From a checkpoint of a small transformer trained on Wikipedia.
Size: width 256, 4 heads of 64 (1 for keys and values).
Architecture: RMSNorm before and after each block, rotary positions, no biases in attention or MLP.
Training: a variant of Muon for these matrices, 875M tokens, 6672 steps.
Each number is 200 + 20 x the weight over its row's rms, rounded and kept within 0 to 999. Layers, rows and columns count from 0. The size before them is the row's rms in percent of the matrix's.

# o: layer 11 attention output (transposed), 256x256, rms 0.369, rows 21-30,84-94,148-158,212-222, columns 0-127
# v: layer 11 attention value, 64x256, rms 0.148, rows 21-31, columns 0-127
o84,104,186,179,231,218,208,204,189,168,183,185,232,172,225,206,207,218,212,222,211,183,201,220,214,188,193,191,193,190,175,192,204,226,170,220,199,215,235,221,211,219,213,210,197,212,232,208,168,193,176,178,218,196,229,189,236,229,193,180,197,146,179,189,144,180,177,229,168,202,201,164,213,176,188,235,208,246,189,196,212,244,239,208,206,179,187,212,180,235,215,204,211,192,201,184,190,167,207,209,211,259,204,197,242,231,222,182,192,201,216,204,203,200,179,193,191,174,184,218,186,190,185,208,171,200,189,221,200,202
o148,095,172,225,194,162,191,188,184,197,222,207,171,208,192,224,221,208,226,203,214,192,197,158,182,219,205,200,194,189,210,200,182,164,195,214,240,192,179,200,188,182,197,210,221,159,203,201,235,228,177,225,186,212,193,198,189,169,218,223,241,218,215,176,207,207,200,189,202,206,192,226,216,213,174,201,192,188,233,221,178,188,193,189,199,217,185,184,198,213,184,189,196,222,185,187,179,235,201,153,228,192,181,251,195,180,217,181,179,180,216,207,155,205,163,218,192,212,201,241,197,200,231,206,176,179,203,209,238,180
o212,106,209,186,170,148,177,195,203,246,218,215,173,185,173,225,186,183,170,194,195,206,204,198,185,207,180,223,206,208,229,199,203,196,216,178,180,208,191,172,185,160,185,181,190,209,180,198,235,206,211,243,183,190,181,190,173,176,211,216,191,227,203,193,228,215,201,170,225,212,188,223,202,232,224,168,192,150,187,205,194,149,166,204,187,194,202,192,224,194,184,201,170,202,166,211,221,215,192,176,163,162,181,211,169,181,199,200,194,210,196,182,207,192,221,189,212,221,190,182,200,217,212,187,236,192,206,212,204,206
v21,100,205,210,213,220,204,199,210,156,214,194,171,207,170,216,198,152,205,219,230,190,177,215,219,199,183,228,196,230,207,207,207,177,207,195,194,194,173,175,222,232,199,203,203,174,183,199,200,168,230,165,180,176,168,160,193,185,183,203,196,193,190,194,224,174,195,188,196,218,195,214,162,195,202,166,199,182,190,221,199,241,186,121,200,202,200,228,188,229,210,190,209,196,240,221,207,193,177,171,206,200,201,200,210,218,157,148,196,219,176,181,179,179,213,152,226,181,182,198,203,186,223,217,192,218,198,189,188,195
o21,105,177,233,197,200,202,188,236,175,259,198,210,191,195,192,177,201,212,245,217,195,202,196,183,214,193,182,211,229,220,198,204,204,203,205,192,194,183,208,255,226,219,182,199,170,213,167,189,182,213,221,189,223,199,222,230,173,195,216,194,216,168,163,195,211,201,197,182,175,197,213,213,196,206,203,198,201,212,195,202,230,179,206,212,198,207,238,180,180,181,208,191,187,241,216,174,233,205,140,208,231,194,169,226,213,179,193,198,231,235,199,180,203,221,180,178,183,180,229,175,207,213,222,218,223,211,202,190,202
o85,098,207,186,195,223,195,197,194,165,218,185,171,201,179,229,191,192,156,181,211,171,190,191,205,217,184,197,169,206,222,212,210,205,200,224,200,215,192,172,190,216,204,195,206,152,193,177,227,194,200,169,196,187,179,178,213,200,185,231,200,193,185,187,223,198,175,217,190,229,178,216,173,177,164,144,195,174,164,209,180,213,178,172,198,187,196,221,194,211,193,192,213,208,248,223,211,176,199,225,206,199,197,216,194,163,180,175,192,205,181,164,159,195,206,179,205,170,175,194,203,206,194,210,201,225,195,179,194,200
o149,091,220,260,228,190,195,207,207,213,188,204,224,203,200,173,207,202,148,186,182,173,196,211,198,203,219,221,180,196,202,193,228,188,181,222,172,174,221,162,127,160,170,204,180,236,218,203,190,212,207,217,211,201,228,191,159,202,209,195,225,193,218,210,214,191,197,199,225,209,211,191,197,206,189,220,207,217,229,214,201,187,208,174,217,208,213,201,180,220,209,202,215,188,198,169,215,193,203,226,178,176,199,248,213,223,200,201,194,232,167,215,223,206,196,219,195,196,201,189,198,179,190,198,195,214,176,205,196,178
o213,113,229,154,186,185,197,216,182,233,172,198,228,209,224,189,201,216,216,173,180,227,213,206,193,182,213,198,213,160,180,199,192,210,190,183,214,200,220,229,179,175,194,211,201,232,203,225,195,222,186,220,216,200,214,226,199,222,210,180,195,189,226,222,189,211,212,205,214,175,228,180,224,212,212,228,210,199,198,180,208,168,212,251,188,196,203,162,227,208,203,204,196,201,156,182,213,170,195,227,184,189,213,200,205,212,229,236,219,167,174,211,224,192,175,229,207,211,220,188,217,214,185,181,201,169,203,207,188,206
v22,096,209,190,204,152,199,228,236,191,236,212,226,202,218,201,220,197,225,190,172,154,182,220,195,176,160,199,215,152,231,185,215,199,181,186,190,183,187,217,201,200,211,193,183,173,215,180,214,159,191,192,205,212,203,182,200,229,190,195,194,211,211,165,217,199,193,214,246,203,184,213,203,189,218,188,202,204,231,225,175,203,184,225,194,216,176,150,177,231,236,216,189,218,187,192,218,195,191,172,201,209,207,196,173,190,195,200,196,222,206,177,215,207,216,220,209,182,200,205,238,177,197,138,198,189,217,208,179,196
o22,099,218,171,183,214,194,201,240,219,234,216,228,212,220,172,169,214,221,243,202,225,178,189,223,222,200,181,162,207,199,210,203,213,192,214,230,224,170,148,205,178,216,189,186,191,197,226,193,172,189,216,193,217,197,211,219,183,189,182,203,153,200,169,222,197,232,228,206,224,197,233,207,176,201,179,179,211,216,197,154,217,249,218,193,179,169,174,212,219,204,195,190,194,196,190,212,216,213,228,201,206,183,208,172,163,217,186,186,187,210,190,203,201,215,210,241,178,200,191,227,188,213,194,217,184,180,187,191,210
o86,100,240,189,188,161,183,204,214,207,227,199,228,189,207,216,229,188,200,131,189,168,198,191,197,199,213,203,214,212,211,200,189,171,178,219,196,182,199,186,199,188,201,222,198,198,199,200,201,176,183,190,217,231,210,215,218,202,172,168,194,194,215,164,213,199,215,223,213,198,181,177,188,206,199,205,198,218,214,187,157,206,195,201,177,198,190,198,185,201,212,213,225,221,184,201,247,197,193,162,190,200,222,210,186,226,204,190,189,226,181,235,213,203,164,230,216,191,219,187,217,180,183,188,206,183,216,242,182,169
o150,094,157,187,185,216,219,224,179,196,191,178,200,200,228,220,201,198,184,209,236,204,229,207,178,209,177,204,246,239,199,203,218,208,194,180,161,196,222,196,190,252,184,202,225,211,181,183,217,206,217,212,177,163,173,202,191,207,202,223,186,197,211,229,170,187,162,174,199,177,184,221,193,197,192,200,203,176,182,209,221,181,192,187,201,177,190,198,177,249,202,211,209,200,175,214,178,170,212,204,199,193,203,221,216,207,204,190,204,216,172,186,171,199,213,203,136,210,197,167,217,209,190,203,214,220,227,220,178,193
o214,104,199,196,217,238,210,180,176,174,163,181,174,206,187,213,197,191,197,236,228,219,226,198,207,211,231,211,179,176,186,187,181,213,218,199,208,223,215,196,186,234,190,221,196,234,204,201,205,205,208,209,196,173,215,195,175,188,212,234,195,194,171,241,186,203,199,175,174,196,219,178,200,237,187,216,204,200,191,202,258,175,184,185,214,221,227,232,212,172,185,195,210,185,221,211,186,223,196,247,206,185,193,194,231,220,195,225,214,179,167,215,189,194,201,184,193,223,184,215,171,214,221,234,194,217,192,187,242,203
v23,101,197,219,218,179,204,179,216,210,204,229,223,193,206,179,160,230,205,187,173,159,211,178,186,223,164,193,199,201,197,203,198,231,207,202,197,206,203,216,211,209,153,189,209,195,190,206,236,225,161,251,176,203,189,221,208,196,197,192,209,184,211,203,186,222,213,174,226,173,195,159,224,195,203,186,196,177,204,213,199,248,179,242,182,174,221,194,205,187,238,187,233,207,172,184,183,238,212,197,229,175,202,191,226,197,220,204,198,226,209,212,156,157,197,186,199,208,207,212,194,185,215,213,191,189,187,206,220,211
o23,103,216,178,202,186,182,217,192,203,254,214,249,198,226,173,177,218,187,185,182,171,212,168,181,199,168,186,174,193,176,219,217,201,233,223,161,214,205,229,222,198,186,222,186,197,187,223,198,230,187,198,183,177,211,198,174,182,191,220,173,180,193,209,177,228,194,202,227,181,189,189,206,221,202,192,181,195,210,201,204,217,196,234,171,164,235,178,196,213,213,227,207,176,178,177,212,192,213,159,211,171,196,182,197,184,214,189,197,204,173,212,187,173,202,219,199,219,192,171,211,209,224,193,189,188,221,213,201,233
o87,104,230,186,211,181,192,176,186,199,211,214,205,212,220,211,166,180,205,182,208,189,201,214,219,216,191,232,199,185,191,203,185,206,218,195,194,229,189,229,183,175,156,183,238,184,209,204,228,235,174,219,199,211,185,234,199,216,143,185,189,191,211,209,243,198,203,181,238,197,206,172,169,194,192,220,220,205,213,181,188,219,192,229,199,162,237,221,196,174,203,189,237,170,195,187,177,236,180,203,212,180,217,209,204,193,219,200,217,230,214,188,184,170,204,192,212,210,180,216,216,193,243,217,199,189,185,199,200,203
o151,094,164,210,188,200,220,216,203,245,197,203,213,191,167,215,190,204,178,249,252,188,207,199,194,215,192,213,222,206,230,212,185,199,202,169,220,190,204,233,245,187,201,188,192,187,212,186,164,179,212,193,207,174,188,160,242,208,225,201,210,201,178,181,181,172,191,208,152,207,159,196,224,164,233,205,196,213,173,194,185,197,217,194,216,216,202,202,196,148,213,194,205,200,184,214,189,219,201,194,205,229,200,228,184,223,182,238,215,198,201,194,196,214,206,186,206,199,210,217,186,211,183,183,229,214,230,203,167,180
o215,105,194,195,192,218,197,200,192,177,181,191,178,188,191,193,258,197,200,192,192,262,178,204,206,181,229,189,196,207,209,194,196,186,184,206,199,178,199,166,190,196,237,225,185,217,214,189,178,158,238,176,220,217,228,190,203,190,227,200,200,230,182,193,216,177,192,224,174,218,233,244,204,187,187,189,203,200,211,202,215,165,220,156,222,238,169,195,213,210,181,210,165,220,232,206,192,173,205,237,198,231,196,204,211,216,192,194,196,167,198,210,241,228,202,200,195,182,213,193,190,210,155,178,214,210,203,207,206,186
v24,100,161,201,203,180,211,223,189,231,180,207,189,237,190,204,172,215,207,209,208,207,247,186,183,201,196,211,176,260,203,238,213,181,196,197,173,203,199,169,160,210,200,124,243,193,188,202,206,216,187,189,192,259,233,214,180,162,224,223,192,189,211,210,196,211,174,185,165,186,210,198,187,205,225,208,192,202,211,223,212,188,170,204,173,169,174,201,195,193,214,204,195,210,222,212,210,162,223,209,228,171,204,219,201,196,234,198,224,227,204,199,185,157,227,197,222,218,198,164,174,203,186,195,171,188,193,198,205,204
o24,101,162,179,212,201,197,228,206,229,162,222,163,207,198,171,206,245,190,207,241,195,225,200,187,199,198,189,171,214,214,188,208,210,186,173,229,231,199,208,196,214,186,167,222,199,182,192,178,187,176,197,188,229,206,216,211,178,204,230,201,199,203,225,203,199,197,176,174,210,187,172,195,207,205,180,211,205,182,178,214,184,179,212,210,168,163,218,199,214,216,195,191,206,246,228,212,241,222,164,199,211,197,238,185,171,215,217,239,242,207,217,206,150,210,220,237,201,187,190,227,211,177,196,182,199,208,179,223,171
o88,095,138,188,220,175,175,204,185,209,175,229,177,217,181,219,191,206,219,177,211,199,249,183,200,202,212,196,219,203,211,214,186,181,199,202,175,202,202,192,182,214,199,183,212,215,152,193,194,203,193,178,220,231,240,208,163,173,183,226,205,190,218,211,193,199,153,182,165,211,215,213,222,213,161,195,175,214,235,215,210,178,188,228,184,173,170,209,188,200,209,209,184,197,219,229,224,162,242,205,227,165,181,184,188,177,215,164,181,213,215,175,178,171,179,203,198,202,217,194,213,209,212,200,165,207,202,195,196,221
o152,092,186,221,214,208,204,175,170,209,202,190,212,183,216,210,209,198,176,197,211,226,176,194,187,223,226,226,183,211,188,185,236,208,218,223,246,189,182,245,210,204,197,209,180,200,189,189,198,203,216,224,235,178,263,173,174,214,209,171,193,214,214,172,168,210,214,203,192,184,180,220,215,213,198,213,257,183,206,214,183,198,204,210,206,180,222,199,216,154,205,213,208,193,192,180,207,241,186,182,213,207,196,217,206,198,201,193,242,192,236,175,212,200,201,188,213,193,213,191,202,171,226,173,200,215,205,218,242,224
o216,108,262,230,200,241,223,158,212,162,233,172,216,188,222,185,214,183,211,226,197,207,156,201,220,196,204,186,195,168,194,191,206,223,204,227,195,191,208,216,224,184,201,247,162,200,256,206,203,190,206,204,183,166,153,190,226,229,188,188,205,206,203,160,219,187,251,218,250,190,189,189,184,183,203,192,197,198,192,185,184,217,237,181,211,236,237,200,227,195,195,188,224,204,172,188,182,223,150,205,180,222,235,167,198,218,177,206,179,164,199,218,211,233,204,185,176,192,208,218,196,191,215,210,232,196,186,200,191,204
v25,098,201,202,231,215,197,220,199,207,180,216,137,205,242,199,227,175,215,202,214,224,204,207,191,204,194,206,217,171,204,177,181,190,212,179,175,139,173,191,200,198,234,201,204,198,193,181,238,196,197,184,244,183,221,202,211,223,161,238,197,172,202,157,214,215,209,160,178,196,214,199,230,219,218,211,204,225,172,236,191,225,215,223,196,205,207,223,206,204,212,239,216,158,187,205,194,193,201,198,217,209,189,193,217,183,206,189,213,176,216,195,216,213,184,216,170,215,215,185,194,216,203,228,189,195,198,211,154,225
o25,102,157,228,228,190,207,175,181,218,194,233,127,195,214,190,197,222,206,153,162,208,201,234,194,214,189,205,199,147,198,218,195,199,211,186,202,185,177,201,204,169,211,212,208,209,177,200,219,209,211,188,200,201,213,216,198,221,179,213,191,195,202,161,197,207,270,213,159,187,202,190,191,220,204,198,177,168,185,206,194,191,208,229,184,214,192,233,211,227,177,223,186,178,196,189,218,174,234,165,186,186,228,200,211,200,198,195,168,213,228,228,203,199,201,207,177,203,191,202,156,174,211,203,205,197,153,205,168,211
o89,099,209,181,210,195,196,223,174,224,173,196,144,182,222,169,194,187,221,201,214,226,221,193,233,202,149,178,194,206,218,188,200,189,206,167,205,151,176,220,200,223,196,222,200,193,165,207,218,190,200,184,233,187,228,200,214,223,180,220,198,203,177,179,169,228,178,205,170,191,209,205,242,195,219,204,226,223,213,233,209,217,197,183,232,195,233,216,207,229,206,226,213,201,185,194,225,233,217,207,195,199,205,201,190,195,216,172,215,198,195,205,227,209,184,198,181,234,188,224,183,210,208,234,228,214,166,180,186,207
o153,081,223,183,172,196,223,191,206,202,202,189,211,177,186,182,216,210,194,179,171,211,200,213,224,215,163,164,193,206,159,208,207,185,166,236,212,230,222,176,210,184,208,214,195,192,193,183,201,190,193,202,183,185,187,172,202,186,238,170,190,129,166,205,215,159,145,203,200,212,181,214,185,202,216,217,209,224,215,190,230,220,188,229,214,190,202,175,200,226,224,177,199,217,199,221,219,196,194,206,188,221,184,211,178,202,205,220,222,180,163,192,201,216,185,217,193,184,199,189,215,219,203,186,154,202,218,211,196,155
o217,105,206,196,190,206,194,203,203,181,222,183,281,227,178,233,191,204,182,209,198,156,177,190,197,198,239,211,190,220,203,220,196,218,207,235,202,240,212,200,183,222,184,185,193,200,235,200,173,212,196,221,178,199,199,196,197,181,234,161,221,246,222,240,214,188,187,209,232,211,159,204,164,203,150,204,200,170,197,179,195,176,205,176,200,189,169,183,169,161,186,177,193,230,200,212,180,198,176,195,215,188,194,187,201,205,185,220,208,210,200,198,189,188,201,202,220,160,200,187,231,190,201,183,212,192,229,216,234,191
v26,099,187,214,182,181,229,200,175,212,185,217,198,196,144,212,198,211,213,198,193,213,199,171,231,212,213,219,213,233,241,225,201,226,212,201,204,185,171,208,188,194,235,217,216,188,197,215,188,215,181,203,189,233,226,193,217,213,186,153,196,215,201,163,193,173,180,192,187,210,170,214,210,202,210,193,192,225,217,163,196,220,200,212,169,226,212,188,224,197,237,188,200,251,183,204,187,203,229,194,164,208,220,180,253,219,187,212,227,202,197,194,193,248,208,184,230,192,206,221,193,209,200,204,191,208,205,236,178,206
o26,095,238,190,193,197,249,207,188,179,208,192,233,199,161,179,235,229,222,205,221,193,188,206,207,224,187,198,229,214,232,212,199,211,199,204,187,202,167,217,219,209,181,208,202,223,202,220,202,231,189,210,169,246,193,192,186,223,201,214,194,229,220,174,198,166,192,200,207,202,181,198,224,177,168,176,200,221,212,209,159,197,194,225,200,208,220,218,193,172,247,179,217,235,197,215,200,183,185,226,175,198,240,145,173,208,188,187,209,231,216,212,194,244,216,220,209,201,187,185,172,191,212,197,182,194,190,194,193,193
o90,100,169,223,215,169,203,203,170,199,212,222,201,210,164,230,209,192,198,180,196,183,208,168,232,230,217,221,198,217,210,229,195,218,216,169,189,208,188,201,219,204,227,225,221,190,209,212,187,194,174,202,186,221,237,193,236,232,206,177,191,218,244,172,199,162,185,208,192,206,164,241,213,188,218,202,210,198,180,161,207,185,189,206,195,173,200,193,204,186,253,189,217,242,184,196,197,181,241,173,180,223,205,214,209,214,208,239,190,196,217,207,207,237,193,176,222,181,174,227,189,200,233,197,203,205,172,219,159,200
o154,101,180,230,215,203,181,191,207,181,185,196,194,213,216,188,179,192,215,183,220,218,195,215,180,194,178,173,196,212,179,230,204,178,203,194,218,197,202,236,193,218,217,196,201,180,232,198,194,196,196,208,189,180,219,185,200,183,201,210,192,174,184,228,173,207,215,207,191,201,210,188,214,180,213,192,205,186,184,195,196,222,188,185,198,211,194,202,217,249,174,211,183,197,191,181,204,249,179,156,215,180,198,215,195,175,202,209,196,196,241,198,201,174,209,186,197,189,244,208,204,203,193,238,192,205,201,191,219,198
o218,104,222,201,191,210,190,186,212,216,201,188,192,201,245,195,166,195,182,220,177,194,201,225,170,179,188,180,180,179,166,173,184,187,185,231,212,204,233,187,194,180,189,168,180,198,196,180,211,192,217,196,214,166,156,232,177,171,188,229,218,187,178,229,219,242,186,192,210,199,243,179,161,221,193,202,206,197,199,244,211,189,216,183,204,188,179,194,189,214,152,206,196,144,215,197,211,197,188,211,217,198,193,209,199,214,210,163,190,178,186,202,200,151,211,212,180,204,199,190,221,203,180,197,229,206,219,182,237,184
v27,106,170,212,222,205,183,191,210,155,181,212,235,220,220,189,199,216,176,175,219,226,143,175,231,178,241,216,195,200,208,207,157,215,210,193,182,204,164,185,193,225,183,192,231,197,214,208,168,210,188,193,179,181,204,240,224,160,186,227,191,183,197,194,205,214,187,199,252,214,197,216,183,210,212,194,176,206,210,210,192,175,185,216,215,202,194,194,172,180,220,232,223,222,187,212,180,216,165,205,215,211,187,217,216,225,233,182,214,205,204,192,214,217,219,224,170,214,212,178,156,205,209,208,193,241,227,204,218,182
o27,095,192,184,208,168,209,220,175,180,195,199,237,214,214,186,195,205,215,193,212,212,179,218,230,191,207,203,205,220,205,169,183,220,207,223,191,194,191,223,176,211,181,196,192,188,182,212,207,176,222,176,170,167,180,205,213,156,166,205,208,198,168,205,186,197,184,238,230,205,231,224,180,166,229,200,204,205,240,217,209,176,185,220,185,171,216,180,197,215,217,205,195,208,205,178,220,204,195,216,220,214,176,222,175,235,203,188,216,200,220,169,195,204,224,200,211,199,205,190,212,201,181,229,207,236,217,236,209,205
o91,099,183,191,197,178,196,195,207,204,225,213,196,197,195,212,207,242,208,194,192,201,163,203,232,187,215,216,220,231,193,173,199,204,205,179,210,172,192,200,164,232,184,200,226,165,222,225,232,206,213,214,211,173,169,203,191,168,174,220,156,192,200,200,191,208,192,214,233,212,178,200,207,168,185,193,195,178,213,194,169,201,191,190,199,205,191,182,172,165,236,216,198,210,210,197,192,230,218,248,235,204,197,206,193,179,270,185,181,203,197,214,215,215,210,200,206,194,183,203,158,231,168,207,206,214,179,239,224,175
o155,080,235,176,203,178,202,185,220,194,187,182,212,196,200,230,214,209,204,189,203,202,206,186,189,217,200,190,191,223,187,206,219,201,204,251,174,205,189,163,224,139,215,211,192,218,216,195,198,229,209,206,198,243,198,222,191,206,210,191,196,227,168,196,209,194,187,150,158,180,173,187,222,210,209,176,222,212,184,157,179,218,190,207,198,185,184,193,224,197,188,181,179,204,184,194,197,178,192,142,179,220,181,205,207,200,184,162,208,203,209,218,213,194,184,202,200,187,192,212,197,207,218,170,184,174,204,159,200,235
o219,111,190,216,180,225,197,187,192,227,204,188,175,190,184,214,199,178,208,241,187,175,232,198,164,224,190,187,180,176,194,216,224,194,186,204,216,222,220,218,226,207,220,220,192,232,214,182,180,192,181,204,207,228,231,175,194,243,205,175,220,236,222,192,181,191,250,188,141,192,176,182,204,223,176,211,222,185,206,193,194,205,213,201,191,201,201,229,238,198,180,197,210,191,181,201,216,214,211,159,182,172,217,196,209,177,172,239,207,206,232,206,192,182,189,196,211,202,211,232,218,197,238,193,206,175,201,178,174,200
v28,097,188,231,214,192,178,192,172,218,240,155,232,204,173,220,218,180,198,199,206,212,214,229,199,205,181,205,200,202,206,167,190,174,200,188,188,212,167,199,214,224,212,187,212,204,225,172,167,229,172,175,233,194,197,221,222,177,192,216,186,206,206,232,211,232,180,200,205,204,184,194,195,210,198,177,207,191,226,190,196,191,259,217,221,151,204,207,179,248,212,192,226,223,191,229,202,177,197,207,215,168,173,205,216,200,194,224,187,225,195,205,222,201,190,206,209,182,194,200,202,188,202,242,221,159,213,210,201,215
o28,104,177,194,177,201,187,262,165,191,217,175,250,181,198,214,202,231,186,186,213,206,225,214,193,185,194,220,171,233,228,194,237,193,227,213,199,190,163,208,173,223,228,207,175,188,216,182,160,204,171,217,236,166,221,219,163,177,148,196,199,208,195,205,240,220,190,175,206,163,230,196,220,186,197,200,176,171,210,211,209,213,225,205,244,199,198,208,196,226,199,192,199,223,197,187,173,214,208,197,197,168,224,183,211,212,190,194,203,214,208,200,220,196,209,218,177,191,188,191,184,188,160,199,237,178,168,182,233,219
o92,103,193,229,226,229,184,182,190,193,215,196,207,255,191,172,206,223,228,197,191,229,202,201,200,209,154,187,193,194,215,173,208,209,210,181,173,225,171,216,188,193,225,224,211,199,197,207,204,222,204,177,203,201,171,194,239,182,187,195,207,202,186,227,212,202,191,225,198,200,179,180,178,208,201,187,215,209,208,194,196,176,224,201,239,192,223,211,161,249,209,194,208,201,209,210,187,166,209,190,226,164,195,215,211,176,186,198,200,212,180,203,223,206,222,174,200,194,190,187,213,165,214,223,214,180,180,186,182,200
o156,093,190,140,234,183,197,202,212,193,202,207,188,143,211,175,169,183,192,211,216,182,177,168,204,226,209,203,228,204,184,243,203,212,165,200,191,213,214,168,226,213,167,182,179,205,206,213,196,163,213,198,201,222,167,208,199,202,201,187,220,205,206,212,193,199,185,219,197,177,182,204,187,215,198,223,236,189,205,215,188,189,203,209,189,175,189,197,200,176,212,203,218,211,225,179,195,209,206,233,181,219,185,179,196,179,211,202,190,226,230,208,166,203,191,190,194,215,177,209,212,171,174,205,192,206,188,219,211,172
o220,103,213,190,195,211,229,158,224,215,154,209,176,194,206,204,196,183,199,198,180,177,182,177,198,208,210,174,192,194,180,215,190,197,177,200,222,164,253,191,183,182,176,211,191,181,176,214,207,194,217,222,172,197,215,188,193,226,220,211,191,192,199,175,168,181,227,193,200,206,185,222,211,178,211,212,156,212,189,208,205,208,144,184,172,222,189,190,229,146,194,213,191,172,203,190,205,249,176,196,202,268,220,206,185,201,201,174,200,190,225,185,184,183,188,226,224,216,211,199,209,216,201,182,183,226,220,208,205,206
v29,102,190,179,164,218,217,191,200,208,220,206,194,188,236,217,231,217,215,178,186,209,183,173,169,198,230,164,207,199,214,204,219,184,212,199,204,171,174,225,181,240,175,187,215,202,217,196,198,206,194,178,199,201,188,207,173,212,202,180,209,197,217,229,206,191,174,148,195,211,229,167,216,220,204,195,196,235,223,237,206,200,231,174,217,216,193,173,212,171,215,169,198,209,229,203,217,172,156,184,208,177,172,200,190,219,135,172,199,187,197,197,205,189,208,173,203,225,201,223,199,200,193,209,215,195,186,207,198,214
o29,104,182,196,195,212,177,192,163,231,213,203,211,207,228,220,188,196,201,204,156,186,162,180,229,219,230,211,204,169,198,186,180,217,197,173,245,218,213,224,175,216,178,178,187,194,185,186,197,174,194,222,220,180,222,221,207,205,218,200,201,196,190,231,187,182,202,176,177,224,213,214,208,170,201,227,213,175,164,235,227,213,231,170,208,208,181,192,187,213,239,190,200,189,191,214,165,222,175,232,200,188,172,181,203,189,153,196,177,214,177,178,199,187,178,159,186,227,155,208,241,203,187,215,201,178,204,235,193,243
o93,099,212,178,152,223,196,213,191,204,222,210,191,202,249,202,210,196,201,203,201,167,185,190,184,181,223,176,195,193,220,201,191,210,194,191,217,171,158,213,206,201,162,172,228,181,218,199,185,205,192,218,167,257,212,187,218,204,182,196,197,208,216,247,199,225,176,165,201,209,244,198,197,213,221,229,219,202,221,221,190,220,203,203,225,220,203,187,189,205,229,179,201,236,204,206,198,239,183,143,234,196,219,202,161,219,148,178,222,216,209,217,216,209,199,165,209,227,176,240,189,204,212,182,199,224,192,209,195,198
o157,087,202,227,218,210,185,183,231,183,198,172,207,216,177,186,180,248,219,180,210,183,218,218,189,203,174,219,209,214,197,201,195,185,195,217,162,184,207,184,254,205,187,203,196,213,187,214,191,221,187,181,206,197,190,186,207,193,203,185,216,230,185,184,183,219,181,215,199,200,190,201,212,180,196,185,177,192,187,183,171,182,209,201,174,193,212,188,212,153,200,214,176,202,223,189,224,173,202,196,174,207,188,241,242,198,226,213,189,192,186,188,211,210,217,219,186,202,219,227,206,222,214,218,199,210,188,163,205,219
o221,111,210,224,235,166,201,214,210,195,176,200,196,204,161,190,175,178,167,224,216,204,225,219,219,200,176,218,191,220,194,214,179,195,206,239,193,214,215,192,211,183,239,212,190,196,196,202,212,192,199,207,204,186,200,193,201,185,194,200,193,215,178,156,189,220,218,236,216,182,179,211,184,192,171,186,180,195,185,174,213,176,183,236,161,185,197,222,203,206,170,205,185,186,187,191,195,202,230,215,165,217,215,206,213,193,259,232,202,183,215,188,194,208,197,224,212,162,238,167,188,183,192,195,195,202,218,191,229,168
v30,103,236,177,182,196,190,193,136,174,200,221,204,198,175,209,213,207,196,172,205,217,166,216,195,204,212,192,174,183,202,186,189,205,228,210,217,229,182,213,191,182,216,187,166,209,196,227,189,183,205,207,199,214,184,195,243,141,185,220,203,186,180,204,226,193,171,202,176,200,190,207,210,173,195,231,205,232,177,253,181,234,157,197,198,211,185,212,190,198,214,198,196,221,224,197,184,196,192,190,234,213,185,213,168,166,211,215,244,203,227,189,185,177,211,155,174,195,215,208,221,214,195,195,201,164,200,194,203,201
o30,104,152,199,181,186,187,186,143,183,173,212,214,197,185,202,199,213,203,225,209,199,161,200,176,214,208,204,175,179,168,214,214,212,222,193,199,248,197,206,213,185,202,174,223,195,223,196,206,212,162,159,194,202,193,221,255,179,176,199,232,192,154,192,223,175,201,219,200,191,172,196,184,195,214,214,165,210,200,225,217,222,168,192,201,197,213,230,209,169,207,246,207,224,220,212,226,187,188,217,209,198,217,193,195,171,204,174,215,202,192,224,185,189,193,183,226,180,202,192,204,192,196,192,236,190,212,207,271,187
o94,101,287,205,177,218,201,180,171,185,203,213,224,224,168,238,188,235,203,202,210,224,190,200,190,194,210,217,193,181,196,203,185,178,202,227,203,206,187,191,176,194,201,178,153,205,150,237,207,201,186,191,219,179,190,195,206,156,212,229,174,178,196,199,193,178,171,198,197,215,187,222,239,202,213,226,209,197,190,258,210,251,164,217,188,243,196,206,172,198,190,226,220,215,209,182,194,179,186,219,212,212,206,208,202,221,193,189,198,218,190,196,200,183,223,183,184,196,234,222,182,194,177,198,187,175,196,200,198,174
o158,099,248,183,197,200,191,260,218,197,173,191,188,171,188,230,212,189,195,157,208,186,234,229,231,181,194,205,201,171,198,188,203,226,198,221,222,194,207,209,194,200,204,203,216,193,177,186,220,219,210,203,206,196,194,221,161,196,226,174,187,139,211,218,202,189,190,189,200,217,243,193,156,199,225,202,209,199,192,186,162,188,193,228,218,222,180,187,181,224,210,196,213,185,209,207,185,174,192,192,134,179,183,181,183,215,217,182,195,158,209,192,177,214,183,204,209,211,195,190,208,188,206,213,190,214,216,189,192,186
o222,109,162,200,222,191,214,216,264,225,211,188,177,196,225,174,201,187,198,211,172,172,240,192,210,194,183,189,216,229,209,197,223,198,170,179,180,190,212,184,214,221,190,204,205,212,219,186,209,194,234,207,189,213,191,190,184,261,212,203,218,226,215,214,205,215,231,188,214,186,223,203,208,205,182,169,206,198,208,157,213,153,248,182,202,183,215,179,221,236,184,169,179,186,190,206,212,222,224,200,173,188,185,177,215,218,190,210,172,175,154,194,222,217,179,222,194,206,176,191,205,195,208,200,181,228,199,213,162,207
v31,098,188,174,182,210,224,194,197,208,200,167,226,213,187,190,173,201,171,204,216,204,208,257,202,203,214,185,198,201,207,196,187,184,225,201,210,239,219,198,199,201,216,176,217,233,207,164,200,189,202,205,205,195,189,167,195,247,203,187,169,201,213,178,221,163,219,172,211,208,194,203,218,221,190,227,173,206,218,219,195,205,171,232,201,251,166,238,177,212,225,208,199,204,249,185,189,218,147,195,181,194,187,181,184,185,213,169,199,195,185,192,219,188,222,217,191,217,188,231,191,183,197,240,228,201,202,227,194,186